Weights of a small GPT-style language model, trained from scratch on English Wikipedia.
Architecture: RMSNorm before each block, untied embeddings, normalized queries and keys.
Training: a variant of Adam for these matrices, 4697 steps.
Each number is 128 + 32 x the weight over its row's rms, rounded and kept within 0 to 255. Layers, rows and columns count from 0. The size above them is the row's rms in percent of the matrix's.

# layer 5 MLP up, 1152x576, rms 0.0223, rows 489-519, columns 320-351
size [102 100  99  99  96 102 100  99 101  96  97  99  99  98 102 100  96  98 102  99 102  96  99 100 101 100 102 102 103  96 106]
[[141 113 112  45 159 155 144 143 145 180 164 116 148 126 102  62 142 168 128  46 129 161 111 140  93 189  92 104 100 180  89 149]
 [137 157  89 111 130 161 133 118 130 149 168 171 158 110 134 126 100 141 136 116 131 170  47 102  76 167 139  66  85  94 179 184]
 [ 95 112 138 131 169 193  30 120 121 136  96 123  93 100 107 135 140 129  88 102  96  76  82  93  62  90 136 106 100 118 150 142]
 [ 90 129  80 126 147 164 141  76 123 174  80 162 106 105 111 164 199 128 127 104 121 134 102 112 104 137 133 125 134 155 141 154]
 [155 166  82 128 154 105 139 113 108  88 162 103 105  98 119 139 163 167 121 103  82 163 125 124  68 103 150 115  84 135 122 201]
 [169  85 119 105 147 153 101 112 111  92 113 227  98 147 121 123 130 124  79  91 142 107  57 112 108 121  76  87 167 180 163 128]
 [ 75 170  95 126  60 121 110 113  32 118 172 167 129 154 118 133  89  91 141  95 153 152 162 123 138 121 118 237 156 176 139 135]
 [167 124 128 188 120 133 114 125 120  98 136 116  77 142 106  80 124 117 163 100 100 143 151 146 136  90 157 165 148  96 171 142]
 [113  88 143 124 139 148 112 142 159 140  97 144 123  74 142 119 155 150 127 146  80  58 164 111 173 124  80  79 183 148 150 125]
 [ 83 173 169 133 160 101 138 140 158 152 180 109  73  62 105 157 105 113 130 134 106  89  93  89 109 140 176 120 110 131 108 173]
 [117  71 120 100 104 103 135 173 151 108 128 120 143  75 140 157 114 124 154 168 124 126 210 149 115  80 176 117 152 102  84  71]
 [ 58 128 130 102  98 182  99 139 145 146 163 164 125 136 167 133 114 168  79 161 188 127 168 147 162 123 108  74  86 141 173 129]
 [122 161 142  55 114 122 115 111 134 176 108 140 154 108 101 145 149  92 136  83 149 120 186 115 132 107  81 161 119 117 166  76]
 [119  51 160 165  90 134 168 105 130 156  26 107 164 159 191  75 133 104 157 110 161 127 113  77 105 111 135 140 149 155 138  64]
 [104 182 134 130 122 175 132 151 139 135 201 187 118 129 141 204 177 115 113 119 116 154 161 129 134 105 152 103 127 152 118 184]
 [116 174  68 131  81 109 160 138 155 148 103 134 194 130 155  92 119 131 159 107  31 108 157 146  65  80 140 126 124  89 131 100]
 [175 121  77  86 133 128 142 120 149 127  80 182 164  58 125 151 194 140 120 137 131 121 123 106 109 165 140 135 116  82 140 163]
 [174 179 106 122  97 147 129 100 146 144 181  98 227 162  74 166 163 180 143 135 140  95 168 119 136 134 150 145 139 160 144 108]
 [106  83 122 181 187 134 111 159 112 159 173  95 149 114 156 121 102 124 162 127 144 130  58  97 173  97 108 145 112  20 117  74]
 [143  89  72 116 149 175 131  83 185 153 111 132 136 118 124 117 116  95 146 150  92 145 135 148 168 118  94 138  95 139 138 108]
 [121 152  74 103 150 164 109 152 183 149 162  80 130 155 140 132 168 100  73 170 169 161  78 127 113 183 164 101 127 157 111 167]
 [132  69 155 144 109 125 132 159  74 147 147 151 121 178 136 170 121 183 139 103 136  86  92 106 117  52 183 151 117 142 122 100]
 [126 168 212 132 128 121 118 111 104 163 158 109  86 119  68  91 116 142 175 122  99 110 218  97  75 136 157 150 154 156  85 100]
 [106 130 120 161 116 117 119 123 121 150 191  75 129 106 103 129 129 108 148  57 118 154 139 102 129  89 126 111 131 122 155 106]
 [139  70 157 147 132 158 132 133 157 130 145 157 133 133 101 150 161 145 100 141 175  91  54 153 133  83 139  65 140 119  62  20]
 [134 140 115 138 109 107 144 158  93 141 137 131 102 114  73 128 121 190 139 120  89 130 118 121 106 160 178  97 132 190 145 139]
 [125 116 173  98 126  90  66  93 105 109 144  85 147 139 128  76 146  91 145 128 166 110 135 205 162 102 127 144 166 126  94 136]
 [109 206 149 153  79 114 113 107 136 126 144 114 102 128 169 103 134  96 104 144 146  70  44 105 140 182 167 129 124 126 122  62]
 [125 146 123 144 108  99  93 149 139 148 135 131 143 109 132 160  94 118 173 152 122 187  91 179 120  57  85 123 116  83 103 139]
 [ 53 149 179 148 125 134 140  95 145 141 113 122 179 110 139 104  95 117 100  83 132  73 101  78 125 156 125  73 129 103 102 144]
 [141 178 109 113 156 128 146 136 160 153 129 147  97 180 146 132 144 125 109 172  98 131 142 124 135 126 155 133  77  81 154 130]]
# layer 5 MLP down (transposed), 1152x576, rms 0.019, rows 489-519, columns 320-351
size [101 101  93 101  94 102  99 100 101  97  96 101 101  96 102  98  96 100 103  97 104  97 100  95 100  99 105 102 104  96  97]
[[184 136 143 111 116 108 142 144 151 103 120 177 137 158  77 144 117 124 141 126 122 156 143 207 125 102 101 187 107 123  87 133]
 [148 122 161 163 142 133 130 116 127  80  83 138 143 172 114 168 162 148  75 123  88 122  95 147  95 179 110 114 120 119 128 127]
 [163 109 120 148 167 125 147 153 135 168 163 145 135 131 191 127 145  62 101 117 116 106  95  45 128  80 125 171  85 152 217 180]
 [165 132 104 149 143 126 185 167 176 159 108 161 128 168 155 128  82 122 142  68 143 140 134  87 175 108 121 137  91 111 107 159]
 [ 96 133 184  96 129 146  53 204 131 166  89 118  81  84 122 150  69 142 105  88  96 106 117 171  95 139  93  92 125 123  76  94]
 [ 93 170 131  83 117  96 101 188  73  69 136 171 104 110 115  78  76 196 107  84 114 143 160  92 150 133 113  78 122 217 162  87]
 [146 131  97  99  81 147 114 163  95 212 115 139 151  82  83 180  92 137 144 116 157 116 152  94 114 116 109 115 194  97 162 112]
 [123  85 168 149 123 135  74 201 101 155 126  95  92 119  82 178 191 156 171 130 127  89 120  98  94  79 135  75 151 102 127 165]
 [143 139 124 114  84  82 106  93 109 150  99  93 177  97 104 128 163 128 145 112 132 196 104 144 171 124  72 119 150 119 179 125]
 [115  46  91 221 118 144 126 106 102 119 157 123 130 124 132 151 147 162 149 133 137 106 101 133 133  94 160 126 115 120 135 131]
 [140 135  92  91  61 114 134 125 124 130  81 176 114 151 152 157 184 110 131 146  89 104 101  85 118 137 159 150 147  81 173 100]
 [119 212 112  40 174 119 136 101 123 127 145 192  93 155 179 134 115 123 100 141 132 109 117 146 186  83  58 118  74 164 149 147]
 [110 124 198 145 143 100 200 100 119 145 124  93 158  87 168 125 141 133 136  94 100 184  90 188 187  94 146 112 166 155  98 100]
 [143 170 128 174 136 156 143 108 107  86 136 103 128  95 104 148 142 149 158 127 111 110 134 128 128 123 139 101 110 158 149 126]
 [ 92  69 183 127  98  68 127  95 183 133  71 123 102 154  95 132 153 183 109 148 157  43 157  98  84 119 137 100  78 156 107 144]
 [176  98 114 141 100 127  81 191 153 107 192 145 112  77  73 169 167 149  98 123 113  72 180 108  83 120 112  60 195 191 168 151]
 [ 96 132 115 106  75 141 139 140  92  82  91 117  98 116 119 150 129  86  96 138  91 117 108 143 117 104 146 171 150 124  98 101]
 [157 150 152 115 129 134 140 134 113 174  89 136 121  94 154 127 129 128 134 121 164 163 133 169 100 154 103 108 131  93 113 161]
 [152 150 147 148 102 150  77 154 120 125  98  50 129 178 180 177 136 130 158 148 169 117  59 124 140 110 115 100  85  57  77 120]
 [158 100  62 164 166 169 106 111 128 194 123 101 128 133 157 195 126 106 114 120 115 110 151 154 113 130  95 115  68 135 109 113]
 [112 128 149 116  99 132 108 111 135 170 162 172 162 140  98 108 132 128 136 130  61 150 145 128 146 152 172 168 129 159 168 101]
 [146 153 191 127  82 160 106 122 117 134 109 102 183 171 141 147 145 178  96  82 158 178 131 110 122 149  95 186 139 100 141  84]
 [ 54 146  91 156 132  89 111 137 132 112 142 152  97 151 163  80  96  93 156 180 160 143  98  72 146 124  97 122 100 170 142 141]
 [109 190  93 155 148  88 115 103  82  96  90 118 129  94 131 190 135 118 156 119 138 123 140  98 112 169 147 132 130 133  71 137]
 [176 157 138 119 161 140 141 158 134 141  94 126  89 116 129  78 150 157  52 135 145 108 141 136 167 111 156 125 133 127 164 105]
 [ 97 170 144 157  87  64 113 101 165 141 116 105 153  85  84 151  58 106 131 147 177 140 141 161 103 160 194 117 138 162 110 109]
 [101 130  68 176 141 171 175  79 124 144 136 121 119 151 139 134 104 126 109 163  88 111 104  93 124 116  78 138 131 117  94 120]
 [103 106 148 102 186  91  90  83 137 190 121  99 177 110 100  97 146 187 100 145  57 175 188 131 139 194 136 111 140 118 135 123]
 [162 188 103 162 139 104 135 185 191 114  63 100 108 167 122  77  58 129  77 148 149 148 109  80 123 191 125  14  74 114 125 110]
 [159  70 130 122 137 135 142 163 133 187 123  98 137 158  88 145 117 149  97 125 136 147 128 113  99  91 128  96 141 182 141 111]
 [141 128 113 130 110 173 177 159 145 181 136 160  95 140 150 133 113 158 161 104 115  94 105  84 111 129 125 146 117  91 133 100]]
# layer 5 MLP gate, 1152x576, rms 0.0238, rows 490-520, columns 320-351
size [ 97 104  97  92  99  99 103 102  95  98 104 100  98 102  97  96 104 101  97 105  94  96  96 100 100 102 101 101  95 100  98]
[[108 201 172 172 121  69 145 131  49 161 146 122 153  88 165 166 137 105 141 158 164  92 116 104 154 121 148 199 121 103 133  66]
 [163  95 158 159 137 125 146  60 151  77 177 134 152 101  71 127 117 170  96 168 128 105 159 106  69 153 132 114 144  66 142 179]
 [156 103 126 189 166 162 124  82 125 118  99  85 101  98  98  94 135 196  93  94  91 125 103 118 127 122 117 117 140 101  79  80]
 [136  89 100 136 142 129 127 122 124 107  74 178 126  86 147 168 190 158 130 165  94 133  71  97 157 116 118  98 141  89 156 179]
 [111 154 111 129 137 127 135  77 160 160 128 191 148 108 123 115 129 145 113 199 155 117 185 158  52  61 142 116 157  96 131 134]
 [118 145 173  72  67  95 130 103 134 118 144 138 164 125 115 127  94 116  59 172 107  98 173 118  99  61 123 134 119 126 100 116]
 [132  65  85 150 127 107 152 117 108 133 181 113  88 136 111 107 169 106 101 108 134 100 124 174 147  89 148 183 180 182  85  93]
 [153 121 140  88 118 102 116 109 125 174 100 107 135 141 160 112  77 166 100 107 166 107 160 165 162 126 155 142 113 111 126 139]
 [121 120 122  71 153 167 108 110 134  86 159 171 124 153  79 146 111 156 136 129 123 131 136 141  89 187  73 141 121 115 167 132]
 [102  90 122 127 103 133 137  89 112 110 150  97 158 106  75 186  97 129 128  89 171  94 154 162  95 105 163  75 152 145 126 127]
 [ 74 183  85 111  83  70 146  96 120 163 163 159 111  66 110 125 144 101 126 146 130 104 140  49 166 142  71  80 125 165 149 111]
 [ 63 133 160 144 139 152 109 139  94 124  94 139 109 138 127  64 110 130 111  91 106 107 111 180 126  87 175 144 126 128 102 165]
 [176 120 180 135 107 129 154 110 104 115 174 102 151 238 142  94 123 141  94 129 195 146  99 134 115 164 144 106 112 148  87 150]
 [116 109 115 142 103 133 158 153 220  74 110  98 135 142 104 180  93 211 117 158 144 163 170 164 102  71 175 117 108 160 157 142]
 [ 99 119  50 115 158 110 100  55  98 163 121 169 123 137 136 163 149 106 123  96 187 110  90 110 108 177 151 141 104  91 119 143]
 [114 106 156 127 148 118 123 128 163 154 205 128  77 135 156  96 187 141  99 157 120 171 207  84  85  98 102  84 122 166 141 100]
 [114 120 166  77  76  99 102 184 126  72  84  79 158 103 166 126 121 146 132 161 152 135 160 125 128 228 124 145 112 168 126 126]
 [113 108 118 142 107  91 125 117 124 148 104 134 187 112  86  82 109 199 200 108 109 108  99 200 109  87 129 154 127 139  69  80]
 [145 127 120 134 141 156 199  89  69 144  77 159 172 126 129  82 114 198  53 104 119 101 109  75 118 161 120 130 155 127  87  97]
 [115 109  94 143 164 131  86 108  70 116 145  61 195 181 178 116 190 150 131 167  70 102  58 187 137 101 144  99 155 100 119 137]
 [145 112 102 158 176 118 135 168 138 176 110 147 101 127  74  93 152 134  98 185  93 147 138 149 141  94 144  90 158  46 133 112]
 [ 50 141 145 107 113 146 132 102 155 160 108 165 175  94 191 136 123 129 144 198 113 108 116 167 131 154  95 122  57 117 116 142]
 [164  83 123 130 141 140 130 134 169  95 118 126  77  88 113 114 129 107 107 175 109 132 102 175 204  80  97 193  63 135  68 168]
 [ 91 130 100 126 130  91 121  83 103 150 144 181 145 153 115 161 127 154 144 149 130 126 132 202 128 155 167 144 131 154 146 100]
 [181 123  97 111 164 137 112 110 104 149  77 123  97 144 157 166 139  80  62 127  91 102 103 136  74 115 110  92 133  89 160 121]
 [139  85 136 142 126 122 129 138 176 101 133  32  82 148 151 135 188 107  98  74 171  49 147 153 134 188 160 152 127 126 139 133]
 [ 95  94  78 138 207 146  88 133 162 133  99 155 138 118 169 148 138 107  97 114 112 146 128 155 101  85 154 122 102  90 125 167]
 [116 111 125 136 146  98 106  81  62 130 108 137  98 177 161 182 102 119 153 115 127 192 121 161 138 158 129 107 105 142  91  99]
 [182 104 137  98 109  57 118 107  92 105 154 149 171 111  95  71 114 148 136 125  58 145 112  61 127 167 108 184 134 155 148 166]
 [ 93 164 152  92  76 132 131  87  92 154 129 159 109  41 141  94 117 134  81 136 115  92 191 181 133 138 122 130 167 144 120 142]
 [111  96 112 157 143 142 155 161 231 130 193 114 154 103 160 117  91 144 117 112 136 145 128  62 139 153 182 132  97 141  85 122]]